Part of a small language model's weights.
Size: 2 heads of 64, MLP 768 squared ReLU, vocabulary 2048, 6.12M parameters.
Training: 253M tokens, 4013 steps.
Each number is 128 + 32 x the weight over its row's rms, rounded and kept within 0 to 255. Layers, rows and columns count from 0. Numbers have three digits each. The size before them is the row's rms in percent of the matrix's.

# layer 7 attention query, 128x192, rms 0.177, rows 68-127, columns 96-191
084:188148167163137089151159137102104128120199095152130115106128124158124140141082114156092146128154104180154153104158150141090182136109183101124162106090177152153112160159141088113096133117131134113149095123119131094165092148106121113152129129155133127088128159106186144175101141159140142093
088:103149145175146105155059156168135109149119135165111092099118095111155120092113097171129168165141138137150132150178125113172160130120169145154137166145166151145157092131168129144107145105106179144094129143180166133202086136102085188047093186135122137151134123128230136121061123091124133125
082:119187109157154092132086111123172116159116105094151109115180120117140166224111159126088150112177111150151149131169102076060084165138148079113148131089124116161088057074168157124085113145134152211130126122141076092098161179165155120137094126144128163153177117107145102170112119153140126081
098:139094154124133142119123129122166128172081141095112110131173117063123086154107111073128189163137163177192158143174117090132155119142193119192150144132099094132072148154132099134126081171082120121149153138047111122135150080111148159169089090150088141127154106119153130125104100160215112095
081:165104087147114112174136117109092128099203125095093154131108105088139171096132131126146093145129074085091143097113132138104166135152138115112152084076171133164110168159111135186155156099145153109135167087104153192092124109140101053106134094118138170119137077157153151150129126140105174111
097:171152144175143110095086180145105116123147150099094169138118123148158138141119111118099153126138145187150145097211137156134167162122128100082166120073189187154113159139119159143170193159122107162079119145206148120178157156129105136111105151178144150167175164118150121167057085098146137026
093:145150098078101139090093139103062172075141109152129187160043117163105088143170124120119066077134142079125145083140179142068147117157137098127104118088139125173064163129065151096161201124152121161150088151171097088117147157114126120121094113151153149124070109100123126145138107147126134068
112:138224187183137108101138135103161119127150057133125121082098123143160141113104116177105142145126151140141171126179136122169180113111144138109161130143166144154079133128104094110117163137203162197173130094159114099177059092085106154142099103135141117090149122132127158143081123152134214096
099:185181143155146088087186099141111122118142119107088135148129077159151151174141116119148168163069113145123159088148135208071128141165111133143112132067165154153103143135151137160140170113133169112122148117177147128176120122103099161105112148182161142162147108154159109140148123131157096073
089:100130131152143141070093120111174104218101137111144139140080098125165131140090135084133109094113153104099138134142118138189123080152107177113158125124130192123168131135165113134100125143166099158116172116174153120124124149165135177135137157135126136137170162103114125106143147168113160155
099:167162159131150130101137164124149092119181128112130092123154188133137157078172129140111117161178131139147103117097129136182095143042074108090130173189131176071164110121075126113096133110151101145076127140187082064111124177195086118162100185097147133132196157120097086117133160123112115122
107:165151168143156176160108184132160110127077102092151173217151190127139125138096149097134149207091147143169136092131112099094108163149118056154138209138070142166123089125159193118105110170143135115096117161075162077087130045119127113162136207129125131145101140133127153109167188122206126101
122:136132120137117097165131164141101123141114100136092155174189105144128069187113081106132148112124065184171117183127111149092092143143109138158101185124111126134143085068135108127140064119118180155059138182122115127122156152114125136173127097118167122181128164110112113071173117088086126157
106:173091147119101106123162140143120116099174129189179120148094118075086180107168171135181160118076151105182182109081138091097129127109126155118110147130128088135084112115123151109113183101067142072080121149121161193146132077091143140147154134079113111151119129139156120134140152097092117096
107:101136118139161098150111130135191109094139145081127106165205073185170143138119094113094139115134175171174177131145091110161186150087087127082167101132119165124127171135163128159080111124170120116085107143161156078173095144166157146159126221156187166118163184127116133141104084140141150104
116:120099148095131162136076159114089119136114131085151148139153215137128139124068146104165123111136100131090124172128173134099057171082098104118168178160109138115097071101176106111146075156124192075124084184112124132068142097176195178184109168085134128183097120105082162084137099107155101165
118:160145108099166166096109191144078141128188156041123117157170161142154109128091071128118121124139132150070095135113150102098050113090101101107093182124120112143087137126158052115153136149112156142135090186099062127072140150114147168155158054161136104138136150110086115156190161086062133123
113:108107163115151141072116095082117137126161114123160151157111090041166082087082138124158100162155085080092098122093154094088112131050133140171119139151150145163127090138155162131146141152185113101177103144104143110135155126117106152167077146129095164113202118151112185135167124114141137103
111:112132097091171139126078113153111110109138137088121139199122142150137225103090115050105107143124132094076095139116124144150142120043088120142196162065093140092140140131111151124125104171142120073102157137146147073059107129129181121132115167115158135137074104091098141106137147164156134144
112:158174172095131152100120177076126087120085127158086120128129149160091114124157196105118153136101115160135132125138082144137117131163181160152159130139124048092098154137174193147125136141146136140133116145098127108150171130106059094085138029164142142096105152219150128120157149064140108067
112:153092084020154129158150198140170155133104122115143099115107164126131123091098087130116141152128175135108071169133147128174072186117133114116075088118099120083152126157156124109148091097170107120147177068128117133027131195170069111113154164159093164148109121131092113148123147195130156138
120:152227176122161075133102171071125167119129094055117092170152139170102081162104119164178047165080122130128147079136110113107102107168109108112160145151127113164137109149114157144109135161184081114150146184109066113188125106151106121101092150171117094095144111139083157091176149071170139180
123:124157143058134145147097151154120100119178173090134183165070136143108148115119091081119156143143180159161157158156094197110105137139105133114110133174167110099094152143058131029120082124149147091100112163104112106160134121125105139131203136086115039136087131168129142153190115110136148113
118:155058176145125108153200111095080109150155126170118122104131099131156148130106130126148109163112185146119146180174123076122118128161137129120138116172190146153153149103143139185096159146095131171154088092186129145087094111128150156136099106113127115144089103166177094108078095133153162125
109:124149191102101091137106089107160141145132147156113123142093195124145161166163154082144153078100156165152132125129139100096056120164168114163165117131090144092096157125149075118084168148136128112173112142148109114085149144098158157171143098159111069170086159138140103149072150172118098082
113:133134175094151135129197117165188112107131108141104136096041095106102108136146088059157114145067187116214113111163082185097157069088127120138133136155104099113097163160115094094121115119107120141126131146132137126197162117108088132143172135155155103090173188122175187142128065146105140184
118:136167134092117138150155119172135122099123160181093154112142102076115151126091113151149090180132135115113137131117164159162146108046091158070078161188083113163169152132105143145115101080119180142144156104147098118141169118184195099058154112146154153143150210130130119165123094187110137132
124:142136143113198122086132104128137125051191167100100083103069147162158083154136130138110137117137122114138077151111122133141086080104125140159142146103081167133139124162146117158121101127150089065096044180122094073109143139106134091147079085128087142085075123141071134089140131155133103154
080:109022122174139106179153109114116101174135165133065137117160085093098141091119137143123130176124082111174127185080093099091158094101087135126108104098106152137158100084133086114159103113156122190125147114118151120103092190165128144176156141122236124102133156167189074084146117192048091148
089:168110071152169160156072171178097104139106107183125164132094151090145126108172164077104085141112075107164139098109133165126071120120087144098136142145077144141163120187114128094126155169139115118131144114119095194135164090120119158140204156100097119167066048167137074166089126123098068089
081:145119163097066141112104123149086104166144125100129122144053169124118159185120174112131095102103151135155162076152152142156100165153139175092091165141145176114116129106061116126140099062132141105097082099114120111127094076115155190116128087124120129144076114123101114121113147111121126110
088:113163102098132209183147143093185096137124116048145111138169120131122146124141123100129197141146141144074152141172088149088101118120143129124108078103163118182102172159134102086096059174130125089124116132090140096171139113165172115109168123134140182130153109137122113193123144140165115048
083:123197091165141070148134107155116067085113118123160066128119103101214097134136182136097213178159109129167109136192131185101154121098111152108144106066155126080106138123129085076150065131115126132127165100132143115148145085137115107214188148104144168133115173129157141084195114138109112116
082:141119123199152105181084088172093124104078154123123068074120090058121110100102111126129160120179145065089121147132169168209125132176098159161145152128124133165170127106158232157107158123134078161144063130097115134080133163115130127123128070124115165084128134101155072140100126161130122168
088:192110126144166124143165183108166165096161105164218093129155183099180166144140112127099145092085114112153118169142143104140091128118065073160101139143103121126079190144151098086128124174070149142073087140124127125113139073152146147128194147095090103120059113091147082150132126162123150158
089:087112160138125138193123102203124098150114106145181121111164128135080086114135115151161139083123161149133144138112150113085177116111101106171102187112106107085142102193123048136146133133110115149135124102176145142162127121047209053162116185162087117082088162118138098154104102160160092091
084:130109093084131212132104169079165127088164183092120166135075172114174073118148125127158143116104101088121123119184117131109062118050067139129132142140120088150146221119177189117128157130155171149102151190126102107116122142148122085081169118131125164114140120143128162170202094014120147125
087:155123156098203106126117153133151140136110128131104173087143113088121125118205157178099120140112133155105204111147060127148143159110123092100128111103129068110143098166130107121155150176141104094180138105116091188091144113157134168056172091096078101103129025150156099131117120114061074073
081:154169138171174141092121138173170130119084145130119149091123064174098099136116122081191165130130146091120193107152092083089105164162110094163065073141184094153107154133130100084149094166170129157102122136083064124107089183156128126086117104162185131098188098120121104154115094099104174152
087:128061159099123172174114124152108138137122119164047082155152075070128137151102108141093123122162123109075113112111155118142189125105143161176100118154134123176133176107135149141138174081108166148113154102107131162125133105119133125124065129141104146160160123159066174076144068105170166160
079:136139128140132114123142137167235132119126147114114149161041092173130105096091135072116128123128162110169097157174145120134097145113154120128153123099093168158118137147156106108093055108141133140125144162146113127108158155160126131092123176090224118116144105159139118132082138133152103101
085:118169062161122200144099128128136083130081141102085113106142117140107125091087090071154152150140142124196098133147098117081115122157094141148096155132112128072128159160051196131133141083122124139169121103111086151080107138080113110108139092141166092145135125197137058143122105133091119194
080:112085138141121097136088089113124180149147163087150107106086090143093182124122141165078132145161058141104115170121141153148116194187102177145155171102143073102089155074182120068112215111133132134153094121098123133058136159145190147113120074139182049155107131125141088155174110168203103138
083:175119176182140206117080116116112124129085156174114134097141156091111146139141111125166123202139080133179095112156166102096145103147148189177131133134133131100146159149138089086104092133106200157112135119118174124156132000110077145119160115098079165119147111142209159109092156064149134141
092:192123156133104103150130121154088113128178134109149098085119105101139165143124131104123114109108079143151145068112162163142107116156141101106172123083131126144116077163095077110159149089125093175098127051137116061118147118179142131142158156100113129150100181167170113098116100119073124186
087:065072148186191107094123086074119143151105136166156119093084116193189092117169185146146163110109116148131152152076140097157102139125088129144092137148158105124123098144084096152083126141100096119151122114118201141081066088140142111108109136111111147129091033158180100158094154180170086137
087:147120130134130164123097230139121150121099137096165112159179159101132106102217112069154130178073147035111117143119103153156129075159117189086149203121148131127126143155133153074127173113146122187107138045108153114159112137114143117129129149110160175146146130141104117106141117136135140125
082:161109105075133220102143138163097160128179124157099149058092115136101090140074153139147125119111158122180133135134128143157131177114109104094080119156103135118098104106107118147114104138114103121139094136126164083166144114113139091059099088134171101104151164228114109174150093184076110105
081:155122148211132076206134109115187122194110086128141027153140189107142102129181114146159104113073120122126105124074151132113125126135151127170157155126108176127172142130160094139111117102166158122125136153178129084134108142163122191153157141164109143074162140096134115095138148127105145105
084:135130119179216164141115199087113147131171127131174129138108132063069118115150136153165085162139094132119121131154142127119108179127135094067104136123150144166115195116141122124132091185061108165129136145092145135104106075133132137180160118101159119085071160149109128144148070091058092119
085:098103126120150123068102100108129083102094162141125122201140070190095154133120160205167137134105106163095168077114139188127186109107121123137154103144107145084179171095079160139154103079164154101109106098153085130110120150116190117139133164089112118158145196105114134075136145121119147113
085:089126076116099152140115080106197092115064125095157127169091121081181074123122170174088106159142160108133081146099112126090143123094154118144091105109146110122122120201136080161073099126055139121072158128143178050137130117162112141154097126180099129158088095059117128137104157175122147124
080:079137132138147125106132151119095122122079103130180111172127125144126134077076069088155118176173120113176179133152165142132176177152098164109049112153117098150171105074182114111124150154157163135136125159125114169137058103103186098118183141162123143103156147058087160180143130086075142129
087:111091143090068116152084140097096156177100146162160086121130126057098103127066119137113109140154122114105117132134089111119168133129112157131153136128145133166154108079112114115202201099074132104111113124163103145125138145145100157172104119143125140135106066137155125106095088118161139114
085:131126061090145153078115129100161108171160081085128157146161068123140116123151207150171139059143095117113116099153097150091142122144146127079097082082124074131155163156107153094131117143072146102100091131133151139132148151109155109169158104112108198141126119125072108127141135137146151116
084:099132169089145101184128127151051139107115117150107159065119154174091155133100097131100170070162190115118084143123139074140146074187157131112119146191164142117105112161111110091119099129108142163083141106082138139144157179139115086105134167139106136112170160132123107185068181137118114139
075:104102157159164084117129162092085128107108095123110118158152201128105156180150167141120103114156132118130078133127141119109046130188137062097101141112181142177147080177127103132154074103114094123130139147134092107135184132106122168075073123154114162161132134150196119151161101154079112140
095:056071103143097100122132129089094114080081149046132111156106134130113089139105099146127087159124188085106114156105099130109117130144131094152157153120129140121114122116079166127143095156110116165112111131132141156128096160141107092116143137168090135137132162107075112132171156065068119157
091:176148153089094110120136074098195079116024085187138092101180149102110175108059114125121097091084106103173110128074210089094151088093105170078115163114209169133149119151113101173134189112148151138092109099166095127121124134116141142130130133158080148095101136143091110141106082140110141150
078:112159125068121175085104107121147139138140120171123126113127152054110137098132120134176182101118096176121125106096113152108069140121137190120115155093137078082187143129096134142129128150082136147126154162096087110127140139069096146090127083110095092148128098109098148117190124167105156143